python train.py --hidden_size=512 --num_attention_heads=4 --intermediate_size=2048 --vocab_size=16384 --hidden_act="gelu" --attn_scale=0.0954 --bias="none" --tie_word_embeddings=false --init_std_qkv=0.0202 --init_out_by_depth=true --beta1=0.93 --lr_head=0.00914 --warmup_steps=0 --decay_fraction=0.732 --dataset="wikipedia_en"
Each number is 128 + 24 x the weight over the matrix's rms, rounded and kept within 0 to 255. Layers, rows and columns count from 0.

# layer 6 attention value, 512x512, rms 0.464, rows 358-383, columns 128-255
[[135 155 170 125  97  93 100  89 129 118 110 129 119  96 135 148 157 152 117 111 120  90  94 143 117 124  96 112 157 158 134 142  94 143 110 133 130 166 115 144 163  98 131  66 136 104 126 110  89 122 121 127  96 130 125 137 141 124  98 113 100 127 104 111 145 126 113 129 116 115 129 140 148 157 139 142 131 183 115 121 131 146 157 105 144 127 122 101 165 144 133 133 116 134 129 126 125 133 104 122 117 172 129 159 125 105 166 153 113 142 143 115 129 135 153 115 114 114 137 122 140 114 116 119 122 127 132 152]
 [155  98 100 144 117 164  93 148 125 113 138 134 161 138 131 120 178 185  82 131  84 128 137 125 110 104 133 173 182 157 145 173 106 131 143 149 127 139 113 142 117 103 138 140 114 137 119 113  88 143 116 169 121 165 163 115 147  82 150 127 116 164 141 160 133 107  97 153 139  91 112  99 123 114 120 170 116 125 140 151 105 140  94 117 105 149 111 118 122  95 126 119 117 115 160 150 125  91 167 119 181 165 144 124 139 109 107 134 119 147 109 129 166 129 134 169 142 108 146 132 129 142 109  97 175 100  99 137]
 [123 168 142 121  92 108 147 131 128 156 138 147 110 132 125 126 108 101 125 151 112  96 167  94 134 146 157 110 142 131 111 148 148 117 157  89 107 164  88 129 118 122 114 141 114 118 131 113 124 138 176 130 116 127 132 156 121 177 105 135 130 116 138 136 127 105  82 124 170 141 139  85 136 115  89 155 146 118 149 139 111 162  99 119 152 142 145 158 134 144 135 112 126 159 132 115 148 129 133 119 160 150 122 142  93 130 103 102 149 138 154 140 123 106 143 136 103  87  95 114 121 153 121 148 153 137 125  81]
 [112 127 154 153 140 109 119 148 108 117 144 137 136 102 145 116 164 128 136 123 133 119 110 142 120 128 102 135 140 151  74 114 157 130 107 110 109 111 127 155 150  93 106 136  81 135 137 136 127 171 130  93 147 126 169 128 162 101 106 161 148 104 148  80 139  90  94 129 146 117 108 154 131 119 147 126 159 125 162 127 152 103 108 159 134 106 119 104 140 177 149  89 153 155 145 118 126 167 103  90 155 136 119 129 116 163 116 125  79 110 102 111 140 158  94 129 124 155 107 151 129 153 169 130 108 120 137 137]
 [140  97 137  93 116 127 141 150 135 115 111 103 101 152 139 167 137 127 121 121 145 127 137 139 119 111 106 128 104 150 107 119 123 103 150 131 139 142 151 142 143 134 139 104 179 102 136 132 134 120 140 122 128 139 127 133 119  97 146 148 104 133 143 112 123 124 129  93 103 141  94 164 141 137  66 147 103 134 156 157 160 119 128 104 156 149 143 136  98 141 164 113 129 100 149 150 119 135 150 104 124 172 161 154 117 155 148 104 132 140 126 132 132 114 147 138 137 132 120 128 142 138  96 122 117 142 138 135]
 [141 150 142 105 154 112 123  76 117 125 134 123 121 129 110  97 122  94 121 106 119 107 135 138 124 114 132 146 119 149 123 151 117 151 167 149 172 161 114 113  74 124 139 122 101  72 121  93 124 140 120 116 111 110 150 119 100 125 125 115 115  99 137 127 115 158 133 140 106 136 133 129 142 101 132 113 113 106 155 143 122 138 141 137 146 173  81  84 123 162 165 106 135 149 110 118 134  96  84 128  99 121 132 147 144  93 128 141 135 142 164 124  99 131 167 126 142 129  92 137 137 109 184 127 154 150 156 133]
 [110 147 115  90  96 127 128 140 142 147  73 115 110 123  92 103 116 122 125 147 180 154 147 152 129  85 114 146 131 160 147 118 131 150 129 123 154 120 166 114 104 126 122 118 151 157 123 115  94 147 104 151 125 100 123 127 113 133 140 161 134  92 134 134 130 139 130 153 105 156 132 112 157 162 117 136 107 102 168 158 135 130 149 109 151 153 102 126  72  68 142 120 126  81 161 130 128 137 128 128 102 133 133 159  74 132 145 115 144  95 123  93 157 104 125  97 139 143 140 125 133 134 112 146 108 146 139 127]
 [120 115 132 117 159 122 150 126 111 136  99 119 106 165 167 141 113 148 130 124 112 150 114 130 159 166 128 142 149 134 143 149 151 169 132 150 152 121 139 119 157 132 156 101 114 131 127 137 126 115 141 117  85 167  96 115 125 136 112 133 117  90 103  97 139 128 122 144 116 162 128 146 189 120 141 156 132  92 136 130 129 118 157  78 102 145 109 165 134 120 143 107 149 103  78 111 126 152 103 129 143 122 128  79 149 109 166 129 133 101 121  81 178 142  80 133 149 134 102 122 116 133 138 135 121 143 133 131]
 [121 122 165 127 122 137 103 148 128 150 167 142 114 100 123 122 135 138  84 143 153 101 126  97 110 177 101 103 113 159 118 154 108 129 109 128 110 137 139  98 133 123 125 165 153  75 131 110 110 144 101 111 118 124 116 154 122 133 154 149  90 149 182  94 144 146 118 148 128 113 108 130 127 116  86 153 114 118  89 153 108 111 125 151  93 108  89 144  97 147 129 154 124 114 110 117 127 105 118 155 111 116 139 138 141 179  97 165 150 115 116 164 121 135 120 163 148  95 109 126 134 103 123 124 134 150 184 129]
 [129 110  95 158  73 159 132 161 141  97  71 157 135 149 125 113 126 117 117 138 162 130 146 154 135 104 139  90  96 112 174 152 164  96 106 119 151 137 154 135 150 126 111 145 119 161 151 177 137 146 116 103 123 137 171 112  84 110 114 100 108 126 129  99 145  97 119 164 107  98 119 110 147 150 103 118 126 164 118 104 132  92 122 111 141 132 153 100  93 127 100 100 120 146 152 128 100 100 159 120 149 125 131 145 161 131 111 130 129 147 159  84 120 135 116 119 116 120 140  96 126 165 140 120 107  94  94 148]
 [ 87 140 131 113 125 152 106 144 116 117 130  98 112 137 132 111 120 108 129 117 118 139 115  90  88 142 102 139 138  84  68 123 144 134 114  91 135 163 137 116 141 115 142 128 121 135 152 142 107 137 104 153 145 152 159 136 100 142  96 139 109 113 114 111 118 101 103 148 127 129 147 132 157 120 149 142 120 117  94 148 184 140 158 128 138 111 132 108  97 172 122 122 141 143 193 154  96 125 133 115 110 150 102 142 153 118  90 102 116  95 163 106 180 142 128 158 127 159 142 128 156 141 107 194 124 162 141 124]
 [109 110 132  90 117 138 165 167 128 137 157 123  82 153 167 151 120 103 108 184 106 132 152 125 142 100 116 101 133 103 136 134 145 122 142 121 109 127 145 134 142 136 117 131 129 131 140 114 125 110 114 160 123  96 149 126 112  98 171 118 131  91 135 133 142 122 123 107 120 131 153  91 133 111 133  97 108 127 131 167  95  93 104 112 162 140  98 166 106 162 152 127 111 117 151 133 132 105 137 182  82 139 141 175 106 138 134  71 136 119  69 165 102  80 124 152 125 147 143 148 141 151 150 120 118 114 143 132]
 [130 134 129 121 102 136 166 109 147 175 165 118 133 156 129  81 111  94 127 120 111 118 166 173 137 143 150 166 140  94 145 134 132 129 167 125 145  89 146 125 115 155 155 154 111 104 132 128 120 164 175 153 146 166 131 143 141 129 108 116 128 128 138 116 107 183  96 107  51 169 144 135 140 128 106 158 114  92 150 163 158 158 116 105 147 152  73 128 104  86 151 155 133 110 140 163 133 113 107 109 112 106 116 139 138 142 116 123 133  86 140 139 122 119 153 119 136 117 108 105 128 103  98 142 133 123 135 104]
 [ 82 161 137 110 138 154 117 132 134 134 100 138 100 123  77 120 144 108 108 146  68 140 131 148 122 110 107 117 134 119 129 139 124 128 168  99 104 163 125 149 141 136 155  84 130 138 145 137 121 117 146 138 109 128 145 105 114 133 104 141 129 128  90 120  98  96  96  99  96 115 144  94 122 132 100 150 104 150 158 159 104 142 111  73 147 120 127 166 134 111 123 101 121 125 119 113 138 135 110 117 119 141 156 133 108 139 156 136 128 119 160  85 134 137 151 135  68 144 140  82 104 152 128 125 124 118 117 163]
 [105 181 115 124 111 122 130 108 133 113 148 138 110 115 146 119 132 145 127 134 114 129 145 112 145 176 116 122  80 184 144 138 141 129 139 145  94  98 145 114 115  97 177 141 175  96 145  99 151 146 164 137 171 132 107 163 109 116 152  92 173 116 113 117 154 134 122 128 171 138 126 164  93 113 120 145 134 114 113 193 150 128 137 127 114 146 144 123 136 138 134 119 142 138 136 131 127  98 112 181 110 124 161 102  98 119 124 130  92 142 128 108 135 127 112 122  96 124 108 101 138 133  89 169 108 114 111 119]
 [145  66 146 170 125 118 112 106 105 130 156 127 131 146  84 134  98 161 139  75  84 133 138 131 115 103 142 132 146 147 101 136 141 140  90 160 125 108 128 108 133  98  98 124 124 125 118 101 109 135 163 122 127 153 151  88 136 110 129 113 135 144  93 126 103 151 109 141 154 127 157 100 106 160 160 118 117 125 123 106 108 153 105 144 109 145 103 142 122 124 100  82 141 133 126 100 118 115 113 143 138 104 127 105 142 173 109 115 117 122 147 149  99 102 146 118  79 134 111  89  81 127 142 206 117 126 142 173]
 [124 152 119 109 117  94 110 138  97 119 124 138 106 118 105 123 107 125 126 143 146 126 123 117 157 105 100 128 125 149  96 116 130 107  88  93  93 100  77 140 126 162 122 145 144 153 129 132 102  76 106 109 139 111 114 124 108 120 116 105 133 117 174  93 115 153 142 125 115 134 118 136 177 120 114  83 130  78  99 154  81 127 123 102 149 126 172 116 108 142 152 164 112 105 125 148 144 132 132 110 114 148 156 148 135 183 135  83 115 103  92 154 145 122 130 133 159 121 122 148 164 102 130 159 130 135 144 131]
 [122 151 114 159 151 154 144  93 138 135 162 164 100 152 115 100 125 136 122 154 100 109 151 154 154  97 112 121 124 122 147 142 104 102  74 124 133 144 131 134 120 161 106 138 104 152 132 155  78 122 141 112 163 134 122 139 124 130 133  94 102 157  88 127 126 139 128 153 122  73 157 124 174 102 158 151 126  84  89 101  98 106 171 136 124 147 111 106 106 153 138 103 119 139 111 120 130 155 100 127 144 128 131 115 133 126 124 115 125 151 143 155 169 155 167 131  83 110 118 142 127 145 163 145 121  94 129 109]
 [141 131 172 104 153 133  85 143  83 116 123 127 137 166 151 134 118 131  98 101 138 114 128 164 119 158 133 154 170 147  82 126 122 166 106  89 100  85 130 126 112 139 129 137 134 153 132 101 120 138  78 133 155 153 124 108 123  86 151 146 118 110 155  73 117 124 107 116 125 117 109 124 105 141 139 125 110 170 138 125 115 137 107 153 160 110 138 140 123 148 133 126 110 123 167 126 118 120 119 136 135 146 137 127 113 139 139 144 143 125 106 143  99 130 123 111 125 107 166 111 129 141 158 122 113 157 108 163]
 [125  67 135 147 141 161 109 186 143 110 100 145 137 110 120 141 113 140  93 144 117 153 152 125 121 127 190 139 123 134  78 143  97  97 120 104 161 140 135 132 104 141 162  85 143 127 170 101 138 139 162 124 133 130 192 107 128 112 142 111 121 117  95 105 127 150 148 131 116 129 130 133 121 153 119 113  85 116 132 101 136 108 132 107 103 155 150 101 148 111 101 166 105 142 149 101 179 146 116 146 104 142 154 127 152 102 144 127 130 123 111 129 140  91 111 127 115 144 125 101 112  93 134 114 130 120 172 139]
 [127 189 121 125 151 161 154 111 140 116  95  63 117 142 110 112 105 136 144 125 150 181 118 102 140 117  98 121 143 146  83 134 127 130 156 156 145 165 150 134 131 154  81 100 129  78 102 128 123  93 141 140 126 108 105 147 132 131 122 121 142 146 117 125  77 143 130 140 121 108 161 125 120 131 103 135 137 132 140 137 116 102 114  95 136 155 141 144 115  98 157 159 129 113 124 130 114 136 152 134  97 140 147 130 135 134 156 102  71  88 104 111 117 124 136 115 124 137 134 110 107  96 131 148  91 149 151 122]
 [113 124  99 118 169 132 112  98 140 127 137 133 120 111 155 123 136 123 123 128 105 119 131 189 116 126 143 126 134 115  82 128 113 140 118 155 148 113 147 113 102 129 115 178 115 109 110 123 137 116 127  88 162 135 152  83 108 111 124 112 114 133 169 103 105 138 189 108 150 128 131 120 121  92 127  87 147  91 147 149 128 105 128 141 151 147 116 106 101 141 148 124 129 159  98  89 128 113 134 106 110  87 150 149 136 144 125 135 110 146 137  91 157 141 107  97 149 138  97 108 155 152 113 129 120  81 110 149]
 [148 123 108 104 104 137 139 116 159 124 153 134  94 122 159 121 143 137 125 147 127 154 150 109 116 138 110  91 108 144 130 131 122 128 151 127 108 137  95 111 138 107 152 141 123 131 101 114 133  99 153 129 121 154 141 138 115 121 164 141 171 123 113 161 126 108 133 156 133 107 168  96 143 134 110 182 188  96 139 108 117 102 142 147 142 165 113  74 138 168 151 115 135 124 108  86 105 135 127 135 164 139 107 102 109 128  73 113 107 102 122  88 109 124 131 136 101 108 192 184  80  98 108 134 121 108 153 102]
 [151 153 150 128 124 135 110 151 147 144 129  95 116 163 168 128 139  85 173 161 172  87 138 151 152 133 156 136 149  73 119 149 136 135 121 162  90 119 147 121 135 125 139  91 125 160 134 116 154 137 125 112 120 126 125 106 126 107 143 145 106 143 138 105 162 138 158  43 108  98  79 128 139 103 111 159 147 116 130 129 127 120 129 132 123 137 165  88 163 118  99 147 132 127 121 119 126 107 117 108 115  89 118 160 126 128 101 125 147 119 170 113 130 119  92 111 116  92 131 160 166 135 136 110 152 153 135 142]
 [159 143 125 121 121 125 152  95 104 127 139 115 106 132 129 116 138 132  72 134 123 119 131 127  97  88 128  84 170 149 154 124  81 120 127 117 176 138 150 123 124 116 150 200  91 124 139 147  88 141 157  79 143 108 105 157 121 129 101 104 168 129 103 119 155 119 115  92 153 173 136 146 114 110 132 121 127 111 132 143 111 127 128 115 138 117  98 128 113 100 147 141 119 136 103 131  82 125 107 149 142  99 136 120 115 133 114 100 100 187 137 122 137 109 104 118  97 125 131  88 129 106 152 158 116 129 138 149]
 [149 107 154 118 148 109  98 139 118 111 130 100 136 102 159  94 114 145 165 112 102 138 118  85 157  96 142 166 148 126 128 175 161 135 113 140 150 164 124 124 115  93 133  86 111 108  88 104  92 139 161 113  95 165 131 113 128 122 131 129 144 103 121 157 128 134 133 159 118 126 128 148 133 112  69 154 132 138 142  91 110 130  70 132 126 179 141 152 124 165 133  89 152 101  80 110 117 108 143 116 162 116  80 139 177  92 121 171 118 148 130 112 139 117 122 120 142 106 110 105 133 160 116 160 107 153 127  97]]
# layer 6 attention output (transposed), 512x512, rms 0.29, rows 358-383, columns 128-255
[[118 107 111 164 135 129 156 133 169  92 143 109 120 124 135 103 107 112 138 116 179 141 145 103 122 123 136 169 133 132 126  97 119 145 113 118 159 109 150 133 128 147 104 174  87 162 126 157 142 140 136 115 160 120 100 153 114 146 134 125 136 123 155 149 123 115  94 120 122 131 144 140 118 110 130 114 125  85 165 138 122 113  95 165 114 172 109 143  73 118 147 139 154 140 116 116 135 125 145 104 137 107 155 138 103 139 105 138 142  91 127 147 132 137 120 138 104 118 142 134 151 166 136 162 157 166 121  96]
 [146 180 174 120 139 106 156 122  83 111 122 129 155 120  96 132  91  75 160 118 123 115 148 127 136  97 144 112 103 138 117 101 130 119 108 112 140 103 162 119 107 139 124 146 172 148 132 149 113 114 101 116 143  96 138 157 175 108 118 153 122 141 105 131 129 150 163 148 122 126 101 133 101 132 105 134 142 153 120  94 133 108 112 117 130  96 149 134 121  77 146 122 120 143 143  99 133 188  77 137 105 116 126 146  84 120 146 134 134 115 150 140 136 122 124  99 117 144 134 133 161 147 108 113 121 109 133 102]
 [130 102 117 127 159  98 119 133 135 136 124 144 167 166 148 134 146 152 137  97 119 118 116 108 143 141 140 138 135 124 128  96 166 155 110 154 141  91 141 130 141 124 156  87 179 118 170 144 102 137 125 110 135 108 136 124 136 124 130 144 125 110 137 109 151 118 137 124 132 186 123 126 110 129 144 125 109 142 109  92 123 118 153 141  98  96  83 114 120 119  79 104 119 148 112 157 130 129 121 124  84 120 140 121 149 145 165 166 105 125 120 126 122 111 126 120 162 165 126 101 118 104 132 109 121 135 124 130]
 [143 120 105 106 101 111 150 124 110 124 125 112 112 124 115 134  90 112 130 146 109 156 142 101 145 122 134 116 105  76 174 118 122  86 163 133 163 143 124 123  77 116 155 140 156 122 119 115 142  94 181  98 136 125 107 116 106 145 173 108 100 136 137 182 136 101 154 135 125 132 138 103 118  94 148 126 122 130 118 129 111 159 132 113 158 123 134 125 104 113 131 102 133 112 149 129 146 118 133 103 102 118 124 115 170 107 128 150 155 125 112 118 108 152 114 118 116 107 151 137 127 104 151 139 135 112 139 146]
 [121 133 126 145 106 116 104 118 106 125 141 142 134 167 111 102 123 130 116 127 120  89 109 163 148 112 144 151 141 113 149  91 120 109 153  72 111 140 126 112 166 112 115 126  85 151 107 136 121 171 139 153 120 146 150 129 139 125 113 140 132  89 108 139 163 146 121 125 108 137 126  91 133 137 188  96 159 143  84 118 132 142 108 124 132 149 148 115 159 168 120 117 144 125 112 128 126 157 145 138 127 103 141 121 166 117 131 145 126 118 127 138 135 132 118 158 121 120 112 140 150 130 128 106  98 168 120 123]
 [142 123  95 132 115 146 151 184 114 124 107 149 143 112 155 135 145 140 130 129 144 146 113 144 133 197 117 112 131 142 121 130 136  90 128 139 109 118 143 158 155 119 104 115 147 149 152 158 123 129 104 106 134 158 122 145 130 136  90 136  96 140 129 111 140 114 124 128 130 156 142 129 139 148 107 132 143  92 103 174 112  97 122 114  67  99 163 165 141 102 123 162  98 108 152 141 118 154 155 134 178 154 144  84 105 172  86 144 154 123 131 124 134 136 134 129 134 124 114  96 130 160 104 157 104  94 121 105]
 [183 134 161 151 166 132 153 156 120 183 142  99 141 145 130 135 150 112 100 127 103 121 130 118 136 170 123 108 107  95 134 164 123 119 136 149 145 130 158 100 136 156 106 147 155 111 146 164 132 148 134 102 163 171 137 119 120 105 134 124 137 140 120 120 176 121 112 133 149 124 115 156 104 108 123 125 142 165 140 128 120 165 139 139 101  95 118 126 123 149  71  97 170 137 136 137 119 145 126 107 118 126 127 120 122 112 134 151 154 154 140 143 111 116 133 155 150 113 145 156 143 106 117 104 127 110 108 148]
 [124 153 150  79 140 162 129 142 133 126 129 149 131 124 123 124  68 135 116 150 156  99 145 125 111 100 150 118 108 134 149 138 153 102 129  95  99 139 125 133 122 113 109 149 147 119 116 127 128 136 131 138 133 116 141 109 140 117 150 121 142 144 133 162 136 131 133 109 162  95 146 112 100 114  91 109 119 137 117 140 122 104 130 171 150 120 158 106 103 152  81 139 160 133 124 130 142 136 113 111 125 100 117 142 113 155 143 109 134 121 136  98 100 114 142 136 135 135 156 113 159 122 116 122 112 136 131 165]
 [112 118  58 116 137 113 117 142 118 130 107 105 160 143 118 142 144 116 189 132 117 140 128 141 119 109 100 166 126 107 124 115 137 143 114 133 110 128 127 177 122 148 111  95 150 176 135 126 134 145 152 124 119 157 134 147 131 139 129 151 150 130  94 127 111 129 116 109 154 144 103 125 112 123 168 116 145  95 172 103 142 143 112 117 140 148 136 149 130 120 158 112 132 117 134 155  96 120 123 118 139 144 134  76 104  85 122 131  87 126 164  84 147 157 131 128 116 102 155 129 161 111 108 123  97 143  82 148]
 [163 166 148  93 127 142 138 143 118 128 152 150  90 157 117 173 114 106 138  91 103 139  86 141 117 111 148 138 134 104 101 115 144 135 185 121 119 152 116 120 142 117 108 108 118 132 137 146 111 151 135 121 136 171 104 123 159 142 151 140 142 121 127 151 150 170 137 125 102 128 114 154 152  94 124 144 114 140 151 131 100 138 107 120 148 126 101 134 164 106 142 117 165 112 103 105 149  97 104 148 133 157 111 147  84  96  97 116 142 158 122 121 142 149 142 123 160 107 122 182 135 107 178 149 122 172 135 139]
 [173 128 132 134 149 121 144 107 156 112 121 173 137 118  86 128 104 125 137 145 165 140 114 149 184 137 173  98 127 114 145 135 114 122 145 146  89 125 110 139 125 124  92 135 114 108 133 103 148 112 131 115 135 131  90 108 137 136 146  99 176 109 154 167 135 134 170 150 136  88 136 134 133 119  97  99 136 146 132 106 111  90 137 155 143 121 126 135 119 119 152 153  99 123  95  92 143 110 107 129 120 137 141 106 112 131 121 140 117 140 123 151  81 120 112 124 115 158 122 113 101 136 150 119 139 111 151 134]
 [144 126 125 152 157 143 111  80 179 141 110 108 167 120 101 111 162 147 139  69 121 131  93 123 163 151 133 135  87 140 130 110 147 127 101 156 138 118 133 126 100 121 145 125 122 103 147 104 104 157 135 131 144 170 102 134 115 131 107 122 117 147 126 116 125 149 169 105 123 109 129 143 157 127 159 147 124 135 166 104 142 132 148 185 113 147 157 126 133 138 132 151 134 114 119 142 149 135 113  90 123 115 165 127 136 110 120 147 102 105 109 142 135 158 131 134 109 142 137 149 113 117 119 160  99 128 111 129]
 [125  85 127 124 150 142 135 111 137 135 102  95  77  96  98 146 163 169 129 133 173  98 133  86 160 120 106 116 105 117 132 162 128 102  84 117 131 146 115 140 108 145 126 120  86 133 122 141 164  90 120 133 106  94 115  96 128 103 126 151 126 114 151 120 115 107 133 122 155 104 100 130 129 139 165 104 158 106 100 137 120 133 134 162 109  94 128 129 149 162 112 114 131 124 107 121 175 134 150 157 110 162 120 123 122 105 128 157 168 134 143 134 123 130  96 146 145 132 145 118 127 137 128 101 117 125 160 151]
 [163 101 139 119 143 151 120 124 104 126 157 123 171 163 161 153 140 132 150 135 133 132 143 103 161 116 123 173 105 123 124 139 161 112 135 120 125 110 114 117 110 124 107 128 170 101 145  78 173 128 110  84 112 136 105 167 105 106 114 107 133 150  94 150 150 143 106 115  92 124 115 163 126 133 149 141 154 132 115 114 116 107 153 166 137 152 130 116 122 145 123 119 146 147 121 164 128 148 134 124 124  91 152 130  93  69 110 122 164 133 143 137 114 126 114 115 149 140 135 161 148 107 169 119 150 135 136 112]
 [170 101 119 128 130 131 114 143 143 173 127 125 162 144 115 123 111  98 146 109 112  67  77 150 135 109 131 140 147 149 117 114 139 101 162  92 137 154 105 107 141 177 116 135  88 161 140 127  97 123 121 132 138 129 127 101 103 117 132 125 135 144 142  91 106 129 157 103 138  83 138 150 139 118 190 115 128 165 104 147 144 126 109  98 124 146 119 144 127 153 108 121 113 126 143 131 129 117 156 160 122 138  80 137 120 135  90 135 148 108 132 143 130 148 136 112 145 131 107 142 136 128 165 131 123 107 137 141]
 [ 92 148  99 126 147 136 138 152 109 138  85 108 143 119 136 158  88 118 137 138 152 114 118 144 130 130 118 140  84 109 149 108 143 134 107 140 141 111 156 137  87 161 116 133 107  95 147 134 123 139 142 152 104 113 106 147 162 140 105 145 162 154 134 149 136 130 131 115 137 156 112 166 110 131  83 136 142 130 115 180 137 110 139  93 128 109 156 126 138  93 172 170 106 118 127 154 152 130 118 118 118 157 133 168 110 127 139 122  96 149  99 168 135 136 134 117 137 112 141 147 140 160 117  77 114 142 123 124]
 [104  91 133 133 129 140 121 144 167 118 142  98 107 137 176 145 145 140 107 114 120 119 111 126  96 125 157 133 143 138 155 105 115 136 155 128 139 142 173 107  94 150 114 140 112 122 123 126 125 154 145 164 117 159 123 127 152 138 108 111 153 121 133 166 143  98 133 153 125  85 131 126 109 116 143 142 154 120 193  91 151 138 124 142 130 110 126 122 119 121 132 118 149 100 135 119 102 141 155 116 128  98 112  97 132 129 160 115 148 165 174 110 136  90 141 137 111 163 156 121 121 133 144 132 136 145 124 101]
 [118 127 118 131  98 126 126 128 158  99 110  67 141 114  97 106 128 148 148 168 157 124 106  92 156 138 136 166 124 148 132 137 123 151 157 150 110 123 111 118 113 113 156  97 131 114 100 114 117 118 106 137  92 147 155 154  83 120 134 150 143  98 165 117 127 158 106  90 128  98 112 145 112 110  95 118 130 124 150 138 138 115 109  92  68 133  92 104 140 111  95 162 135 107 148 125 115 128 151 115 124  97 154 121 107 149 141 103 148 169 120 119  87 115  97 114 151 136 141 115  86 120 102 102 171 173 113 137]
 [153 104 109 125 105 116 145 111 127 137  90 108 140  76 118 132 136 168 152 161  99 174 151 139 107 135 141  91  88 126 165 138 160  98 156 133 130 153 122 125  98  84 118 150 148 104 181 101 120 123 139  99 128  92 121 137 117 153 107 102 145 130 101 139 168 146 124 132 156 142 111 106 136 106 125 156 143  96 146 155  87 107 135 107 131 117 140 135 132 135 115 116 150 127 101 183 108 120 113 140 104 110 125 131 146 116 102 141 153 140 142  94 175 145 113 103 122 172 135 154 153 135 135 177 125 135 129  87]
 [123 138 128 110 137 136 146 120 117 150 161  91 155 146  84 141 157 145 114 155 149 149 139 131 127 160 107 112 124 117 153 138 141 144 141  89 109  80 107 116 152 158 126 164  71 113 102 139 115 121 114 125 114 126 112 147 136 132  92 124  89 130 104 164 139 144  84 111 147 136 131 111 142 139 147 138 179 135 143 117 130 116 115 153 172  94 118 149 160 102 150  93 157 113 134 101 122 127 133 137 115 139 158 116 140 132 132 125 117 127 136 122 149 154 109 128 120 104 155 123 164 188  83 136 136 122 113  96]
 [124  80 137 107 103 135 114 123 122 118 169 156 139 109 137 148 149 110 104 120 114 109 107 126 127 100 139 125 140 138 123 155 117 116 113  94 130 145 117 116 100 105 122 131 108 143 121 110 120 147  92 115 135 157 149 126 131 140 112 101 114  95 120 146 138 108 136 131 129 146 146 133 121 154 118  54 153 142 138  74 132 147 165 166 105 126 141 110 126 135 136 138 131 151 127 113 141 115 118 129 151 132 119  90 124 112 131 144 159 131 158 124  92 154 109 145 144  99  78 170 110 154 144  97 136  94  90 132]
 [151 126 137 112 106 134 102 133 111 147 143 146 137 132 142 142 118 158 116 103 121  93 118 114 103 137 149 109 110 117 109 132 167 104 135 138  66 113 107 103 130 125 122  98 123 119 102 121 117 174 132 141 117 155 142 162 148 140 136 107 114 149 119 144 123 135  98 192 127  92 153 132 148 124 116 140 136 108  74 155 120 139 151 115 110 106 152 152 183  97 144 156 107 133 143 119 138 131 147 114 156 166 138 123 142 119  95 114 109 124 127 140 138 138 136 146 106 124 136 139 161 164 147 139 139 100 142 117]
 [100 142 142 131 154 133 136 134 133 128 117 161 179 158 103 136  86  84 128  96 148 131 102 119 151 101 120 142 128 123  96 125 132  93 104 146 153 145 105  96 106 104 133 100 156 137 167 141 152 114 125 103 137 152 149 113 199 144 114 155 132 104 137 131 145 105 152  89 114 122 143 122 120 119 129  80 114 133 120 144 130 157 115 149 104 118 122 158 134 112 131 163 131 140 146 164 116 117 109 112 126 120 117 135 165 121 126 120 116 166 123 137 124  96 138 123 170 125  90 116 113 152 146 154 118  99 112  97]
 [143 113 159 109 140 130 164 149 128 111 153 120 113 107 155 148 118 115 142 132 104 133  85 156 108 139 123 100  75 165 127 116 110 105 122 135 105 120 132 133 114 106 136 121  89 132 142 159 155 140 109 134 177 116  99 119 132 111 114 175 152  81 138 144 143 157  88 162 127 160 148 161 133  96 138 134 133 111 136  89 134 172 134 119 142 127 119  98 142 146 144 139 115 128 122 147 136 123 187 110 137 128 144 113 167 147 118 125 103  86  97 100  97 152 116 124 138 153 127 106 132 127 129 170 125 110 119 124]
 [110 120 147 149 177 167 105 145 148 110  96 147 120 122 116 128 121 113 157 124 133 129 163  77 152 142 144 147 103 108 119 114 161  89 139 119 110 147 130 103 132 152  95  79 173 187 103 117 116 160 135 129  98 151 124 137 132 157 126 140  74 119 134 130 144 153 110 134  94 102 125 166 155 150 116 126 136  95 114 127 125 147 113 167 129 160 130 133 152 159 166 124 156 130 173  92 161 140 151 124 158 143 125 162 122 151 121 154 134 106 152 150 140 130 150 114 160  97 113 170 156 115 129 133 146 127 105  89]
 [ 98 132  95 133  99 120 127 150  86 127 137 145 116 132  98 145 147 139  99 123 120 141 116 115 112 108 126 119 110 129 153 110  83 120 150 106 147 153  87 108  96 129 117 144 161 137 141 155 156 126 149 146 133 114 118 133 121 148 137 102 118 172 163 133 100 106 113 116 112 153  86  88 102  98 166 114 189 102 122 143 111 137 153 124 143 132 141 116 105 111  92 157 113 132 159 136 111 123 134 158 113 112 161 146  83 131 105 131 136 100 104 127 134 144 113 166 101 156 118 112 128 134 100 136 116 148 108 121]]
# layer 6 attention query, 512x512, rms 0.387, rows 384, columns 128-255
[[114 119 180 166 105 140 139 149 165 107 107 159 101 135 135  98 147  94 141  99 118 151 145 110 118 123 132 121 161 140 149 166  87 183 134 100 100 140  99 100 136 135 140 110 168 111 105 165 112 147 173 160 121  95 142  91 114  69  98 135 112 124 152  89 132 110 109 116 103  96 122 143 139 143 134  89  92 156 158 104 115 179  78 121  88 103 130 138 132 149 145  96 136 138 146 134 143 157 103 137 128 122 145 126  94 156 157 150 182 121 129 173 114 141 142  51 117 130 127 144 110 132  97 107 111 136 151 125]]
# layer 6 attention key, 512x512, rms 0.372, rows 384, columns 128-255
[[153 142 160 179 105 124 109 125  96 161 126 131 113 136  74  95 137 122 112 105 130 149 169 101 158 135 118 152 175 135 145 125  49 140 119 122 119 125 113  63 168 127 144  95 121 128  96 145 139 170 166 110 119  70 224 114 153  90 123 131 117 121 155 141 133 128 163 181 143 123 113  99 115 131 174  91 124 178  90 114 129 113 140 117 119 113 140 120 113 149 153 134 127 123 140 129 101 150 110 117  89 125 139 114 137 166 147 110 145  93 136 161 125 125 149 107 115 115 131 125  84 171 118 130 137 108 135 125]]